python train.py --d_model=128 --qk_norm=false --attn_scale=0.177 --init_std_up=0.0179 --beta1=0.93
Each number is 128 + 32 x the weight over its row's rms, rounded and kept within 0 to 255. Layers, rows and columns count from 0. Numbers have three digits each. The size before them is the row's rms in percent of the matrix's.

# layer 7 attention key, 128x128, rms 0.151, rows 109-127, columns 0-31
087:115118091106103116112127105129067132150101198097135175127173121106118137102112083139185165181112
080:084138121112106123154103121142055152171134123138161176163138064156118122153164134164144174144162
085:135126113142121103123120096129142192148147097180090090124100177131103124145135164150139107191156
083:151163143111148112160131114119200141161142138151170138093107166131148171126158133104154107144073
091:119112079078108138122102157104120100188168100163102164149103115113147097149122189082103152134131
088:128119134134090107158149132159140137102058116171155160126072143171119125158143145103150113116108
086:173135177128089129147068138149128162094153122146063164201139070120104128190097175180145156127126
094:139171145120099088125110080115085124093126182109108108155187109108093105117104119177096114121150
075:134188073146101079146113100114119140157120126109127142163079186082117164114103120132169099194108
088:160207125127155116164173121094124176112138175186171138131133112139126138154134083163166089138118
088:127185124165130129159108081087162100093121174080131189197119152115157119126170118146152173139108
088:100155188101158128048130136052109147124158081142108140142135104100114142077144107108163101155180
094:163118158172095140111168129119092167201162137141104115195139155188149129129110093159105117154187
094:132179124110215122113140122158139155115086149112075160161118099144137115188144099116102185094137
087:170174135120068141110156077105067158138104207120130137115191089152076135108128154149121139139086
080:188146137068105072130089121125119139159058180140095087157109161160130122148147092083137114140164
088:150149093154152102137095105087088089100110132087185120114145091083153169186138123157180128122100
096:151157127145084155152121093126196140102097032126128114089167144087078161135138098131125130145094
093:149164169112130112109120094154145167021137128107135140167096069202142124185082182170088150149162
# layer 7 attention query, 128x128, rms 0.159, rows 110-127, columns 0-31
075:117087114097144111103115124119069139177052111124130146115160166142096126097088174170196132141166
082:163167156094143080121097101129152134193175127199146094134148154091093151186131137116095123157147
076:171100161172134109196091089106150169134159107156115117146106151052152165105129134086157115161161
086:101112095075145126156131188082091065178113079184083181169115099124147104103138229120097189119094
072:137073123141121133151147120114173165110137128171097158151144145100107119107167141148132130121133
078:169180159201065105151109122182109185153120143146099118128118140147100101151091143165099124151097
087:142154084174119145101122189129103150138148158099111095098162112083046114123146083174209143092150
071:113140095130234087118086112087118154122108143118136151101159145121120146118153147133169148085157
077:182129128161153098121160077057039181089120193146161163144161107127152148130103096165132134121139
083:128161082163122073094065111142109112067223138122150202163121118090124091109128166166174172098110
075:145135122183150114093118147122108088152163112172143142104061109115154152084131113104115105158137
089:129093171103107126122073199157126166134152172144125114165074133123131112129054122150093126147177
090:168073145105180092105088100186153169102088106110079133106106094111147111144103154117201150137167
083:131101146130129132094116099130128139138106217113093131131192105092065150163104121165113126120091
072:118119139074184109148122180106190092193108182122115123148123166172199139100106106109142078097130
078:156150135182111113081082114108222047096124108118132099145091107114078144144125185142133125140128
092:134098179122132158166148112150159137115113077145126102110157143093143135132169101126100187113057
086:137155111115125199104197173125126178085155092135082157156084072177107153130144122104099132122179
# layer 7 attention value, 128x128, rms 0.114, rows 96-127, columns 0-31
101:113159123101152120099161142089190105131169157174103098127164099098153123127129142173126184063188
102:069091126152185142136095125093157124128148113116205100147137064194116094133108113157146152114158
094:106176138126149122086072082145139154143077118154164174071132087188131156110147118117141075138159
101:128124103154145089104143153095115094097167150118063158105088151151123101086077132117155073130141
101:117110110145117160149118082063165204128134156163195144160100192140102115146123144081158127096143
098:071122145183124140142134107107153123087136124156116140079112134160119126087158110170102180097099
099:079113154111071145078151128150137148106180100094180145126087115118039145149198170138178139125113
107:134078071156102186169152131147128171136136126153161093034136148127080033161168101109134160126132
096:122111121102089123113126116128152139125084082152100167132171150136113146160106145152091101167075
092:145111192142121084100175170144096167153124141137109191113144166120086132081157136182122144146139
103:109150147108131148106106154141120086139148140149179140125131099139076160104106192087184132152154
097:088093139134203127148075106136169156175101166152158120114123090114116122162127144121116132159119
103:173128113091084134118135205169138150086129130098110109091165097166084185100126138169154091111135
098:132093127122136116146171154161182158151154097046217139167101148141121127062138119151162131099151
116:154153143120072153155162120180141133093151107093076150135078118114094156148085153070111135165125
105:136104159091119093133132116117149201188102150109187098106174113189117171133131152071166093163132
106:114100140098167130129092027160114141123132145104109076082084142101107125103127132163108152100158
114:138094171123146052169108061120111145072128124218121143151125096150125162063123075168129121146108
102:143126153177162090078097140115179151092118080133067120115178113148097125154157137139099168174110
087:112140144096113123156037185155106080114176106095120172149156140140110111137089081189129140100115
105:108154137079210136120102147122038154183069163083133105094163154156116135118122131130088154121120
099:156140132127166058167137141110142162099090135178112168146102061130167152080112159188154163149164
106:140175141100079137130089076118141190180105111160120138117191096169121094124096092156187137145165
106:105122090122144109107073054136138148174114113090162125120099104171085171142141105092136142120185
095:099091195097109175116166146149151112122095140046140150093151123074125140148182111121066116133115
107:106120162150184107082167116126105138147098106093109113150110126122119113127152140056166152128098
103:141131097120149090191140130084152173114107125089059146129104148104155106097140117143143164098095
106:171096099174153151129177129154123107110165145126118154110085101119142138166112094094089107135134
101:166067067146104064100092175095084135178151106156151155136170140121136082145129163124102128188106
097:156107131147196131113145156138155144094143125127098125142146106151095155134177085142016167150063
110:056162106215160106135114122094119106132093117169083132131152113085140127114176093067167105111136
099:080145099210105196211121142094136114179126092147109150098152120134142191099150081178113104092161
# layer 7 attention output (transposed), 128x128, rms 0.103, rows 96-127, columns 0-31
091:136135128148046172181076152107102163164054077131121106127075124196085089146140100129142146148107
087:100211123159077124180144153132162115141100062127135089120152184091088147079133122136105083089110
086:139105150166140156165193121089109082133117076108167140164191117143136086143120086142221120109110
086:143077143034136083167143141182116169174091135122135131140145092074163148162161130073150127160174
085:118143127153121112078100087111130101104074101089094099156103069126172174087123140179162184088107
083:178116147095085137134145165107129126171163167092107152159120136109154126113115104127126093173154
093:118129073125107149136175076088139120046103167114179114156142136115130188120166121114105135125123
096:107168098164133092108181080161119125067138147111221155139101078146139143129186077166126101095102
077:136121102105160128104102158097120096072141155051103121158111157124153150109152081094110128096131
093:140158089156122142164126142141140095103162079119140147174111096168192070182129118069095094134130
095:157105084143149126169140085097150162125081086189162087080176169096160124150139062140092122140112
076:141129141148150085106157161048102122101115158182068126100144172129154084112138089093138118110180
095:106135129157171089158102120119158112118114121151089172106104130111164110163108228091129179102131
089:136125131120129087086107063119115117196112121136142105084176147142162140147111099027127093151085
095:119067093128140134127132116163141077118079128121092100135119116146100139115152138121145107126069
089:079097145144137123141184136223144109116104127151106181115103183172167098135097176128038146066138
088:138106150153103126122103146045112084162093145150141137105212160124088130146134125102139122106098
101:139095135120153113141078155088173136154125133134153140129167113098126107170137174107140103156143
085:093223098063101141119148078060128103132149094100182121162134136119156154173079131130123117085108
084:141176129186123154125124121133191158154108158117071112100058122146045152165091141130174138152125
085:120091097179163084159070126143155075105151129138077127093090109058188116157079148122140146128123
092:109096128117099144136154128168125074142140081091070103130141218104138112117147120168078098101141
097:122109153155179133174146151127119100136111101156161069148088144130107116161166188119069137122132
091:119166171153094159066129172090122090139165133116114162105083129123162073097130121108143097135126
082:157118044134108091099109123150049135073161136225098146127072117150149115128085117121162150115168
089:122089030134145127133065102119141098130157113078119175137168123103088116102122172153180094106126
083:094152153081087167152144161104093138197192109116105105143164096186080158145100117147106137120160
095:120176182149090091071068105129054184126127149052098139147104109100141129103160139127167139147103
084:101150102110109158150128164071115095137145204068150103079116152091159182066135099114135123138181
089:092221104149093115113130155174085098136126135056114123174158155113127086109102158118109153164201
093:194043165099159129122083105101117159090106092080158126122111089121172139160127174115104066153158
082:155121117078181098097032151145154157096095120087143130106128134170117126154089111112141144124166
# layer 7 MLP up, 512x128, rms 0.166, rows 0-45, columns 0-31
110:131198125160157051066120121174129086128163064115162132119166133048142095106158141098150151064124
109:094145183182168121153179100136092079102148135131099111124113165124103143133120189114074123151122
091:111160125169128134107086105124120132087098131124109125116078123171120209147073115158199117203093
107:110102117101087119124125120114114139081171156137112108088184155106147093079247193128139184099129
107:144099125129138124178108209123064108158142125111155145100108163122212120175057112110183138106143
099:128091079074155092104108093132135134135117142140151095097057142103153138106169165171162112117121
091:170112060162147181175102130176143143090129093143133068073151172149175133079086103138062141172132
119:169168070184142140100129107185091108090093098154178121184133084141111148143171086151107148118130
109:145127100091156197089132095110149118083139103143139162075204079116093125149123124098109106127100
104:146183143116144157142115146074078136167072100130176099108134158173106128114099135157124129045125
093:101146046124168101135146154125084125148097111123141092157145133100105217123150145147144189134116
092:153128107131107094163192147146052112064142150125179088104091165147126106147066121094153064098149
090:120132076138173125167095140178174110118132118149175102152109153121190087169112123086159140141085
090:165125116111137155118113162133119067062117157140195183147162080130166176159100080066162077193139
106:097150125113126132082085104136142152102114111147123176117107144109184106144082159142132189075147
090:169127178153103133113090149186163099152182182137142139139117127114167120163177137170144120087085
092:079135079072198070134119061102139116100137110130125166194148138132140132140178138153133130138128
110:148131132166176158070121156136113099100161081066123112094107162095116165133130140172132095121087
111:083067159182192128098089055128069120095140125191158174125072113078153122122157136102098073139159
099:137107061104109111132161069082117157214102116147117124123181120093118141153122135135118145133123
104:139132163148104148169140080138090133160146119116122108098171061084084060143198081111078065166143
097:131172069155093098154103105139077137077148050088092106158097151147118174162174099147149133060075
112:109169179168122131119102140117136133119150140147122083119155153173135138154122167115102076164142
093:133142127113132124171118109089060129104056129084106087097108147141175119140111159138092119106126
092:142161117123089069076134128143122106142151116117145142147112154204187098117097124149111161106151
105:186141105119163189148073111162101106128164104135109160108095167129129084096174117065124151103113
107:151150127089113168136155106148131101092082150137156132120158116120194171096145122111147114126123
104:069126146095146115104092079158067060160110101110098120136090099085104149106128108104143174167128
106:140102107151138160128137163120103146132181120162086166096101129125137120153101155097101129192091
109:177102119116140084115138097124124145200066141090128133117087091085085159114124126128146179121099
094:125138169102156158111121099084109100117140180160128168115119128142050159120119144143135158098142
098:129103063061070127139137104095072190179154128144184142112133100130194105112143158136156103093098
103:175146091156107080118109127116080109056123149130128149169204107142145163134174111140172135091148
100:108141140140106084172167086140157174087123111107184131132157166136107104091127050079166189102108
107:137190107116159167102136093110123107103117161173151051133141117174126205093105145090093080094137
112:118056090118102166108155143141135117087145144154131122062096109115207097137129177111127182158196
113:130164099126175144127134064181132115098124101164137136051151115064109059146136147120156152181128
102:132130130116093070185073125125131150103142096090132132176194149090126167104195102113160182093184
084:110139122095098147117125145133112102137174111133185127120125101134153184149177109134154129142112
109:129127108151095177091161060151183100089126149119148092083129117129119141150111130130101096137139
102:158111136108108123156088143099107109103130114075138186123083150145098195139121102127130114138124
099:125144157141122171130152080168091096139107108090144177118133135127165144106125074144061120075118
092:126051152168102139153143055159166127134088149145148068098167088088084149113107110108141169089159
093:130163020129177111116150118145137164142162110106153163138148142107080125131095124102172054150135
105:119141047124116163098124172133157113130121136129142064110115128111127150119146151132097128156041
115:175105156156119080097145092121165098063168163102114176128106098082161150050081138144065150109122
# layer 7 MLP down (transposed), 512x128, rms 0.0808, rows 0-44, columns 0-31
098:137229077131172147138164105149132143106125132180107166126100093112100170152121167108132054148155
105:087113149112133075098133128068145133108182123163126075115091092107153090169102109094141130151156
092:118139079179127105150115075136076195179098108123139186124160079167137134080209122113084110078118
094:115130067080142173159103095120114119128132151156125075122089129110121074165076075134088096149125
104:114168073139120076165146117099183097116116116080135148140129143208149087157099129121177095165131
107:083151177158134151124112123112109203163101090063065123163203119077133169146122142102074121152067
094:108161137188093174120211124146131120198117125094140120089158135096117127174116140100095093160151
106:127129113133125124162143133235066091138095077130186133164042121148143135123181112159096152139104
111:139147069103117069146181167105102117140103138124158138148096130127174088103151147141128101075160
101:095143111139109167161158156120142112094096125130083128121108100167182143183188141140136104109110
098:114083148126119141106078080091146139075123134164093151112142142202120145128132114113127050103116
119:091106097116159098124148152140126117134144171131144100138128086116112075095118105153103126171120
092:148168149068081111125164129121169125100162107097149150056121128085128151100180092176127125090137
091:131090119159147148148125157091127110194124114159151129102063110134087134122121119146075122117088
089:136112163131144162141140091107189064139088137157168085142127180104118157121153101131139124168110
094:107141111100113139140140058062120143116117171131102176079088117156159121107090167094124138108141
093:114139145149126167119100148139160167130173152142019056119098113118161081059182114129087166144140
105:091165126085083068090145147185090121144109075134105062141143107132115113168064138134127142147091
127:124124151165097150154124148093088127204148184158132143084156141169103152118126144107104186135122
108:141153143097108137173139153119098116157094141136149190177194136093107128190103141112166093155120
124:145118121105157125111105133232077100094151123143107122122117164123139120158092118146131107188136
099:138132118134158104166124117148162072122110161122150172109099100129156108163043148085185101137149
108:133089089140110130086168089101160059132090159121081085105139095125090087154177087159136153091105
101:124131110119121138128203106183109191124132118084153166193100117167119109157126191123150104114161
098:156152156148199113200085120138188122104125047079112120074161121108101089156110093128123129144143
089:116136203113119124095148108178141090126132146084123116089128093116135170138115141149118100118144
098:066145132146090149207138094115106100105090094172131177165100149107198119136131144141071152174147
102:114106161211102126132124160140187163111124162152221167131072136170131166130201121112103178120153
102:135151193146086093150099095095070081179111087111139100149163152093124137156130092079170085119178
100:117202096067133126142139120067133105125130149112145144122145123099132129131118136080144163106049
097:150142102120107116128132117086080123124203123187126118116159056050154158160121133106119072118112
094:087174172112133166173125185123136048143165118175106072117116105146143141136113164118138109142114
101:163143132103112199185121133136185146179090144122166149051134144148141075113122130035127118120129
091:136133123065129160152108158060123158081137086094097194089107126144191096134144196128126126121112
099:146113119141145123140105154117172146088170165085136118133071116108142150182120074129103084062134
109:080141105150112142138104146116146137159150118128111088112076137159184091146142187132176147095101
101:136115112048156148100139097147077172167141130174128140151137179153131131152056102067164120086127
093:106131128141064155109107104057103135138144133131083096112132138103092158105050182164106140157151
093:189150136129160166160133156148154115136155105075065152115139132127093059112052166158071138053152
097:122191122201162157173130115121151185111098197103105139109089072195123075153157111089138149102112
085:123165120183130104172163135153145101159114203133121162097140112138124164117152120144103113167145
108:084056169147141087172085136154144129160104134163155089131124094120118091197070093118156193174072
093:098174183115128133141039093078094134077123100134139115215160187165156143120149093114112092120180
102:089144163097106146125135130108205148097126119111152110102176176099106164122170141141084166132084
101:138159098124116108160136102099110137086132182114139150147144135167165167118137091091112108072159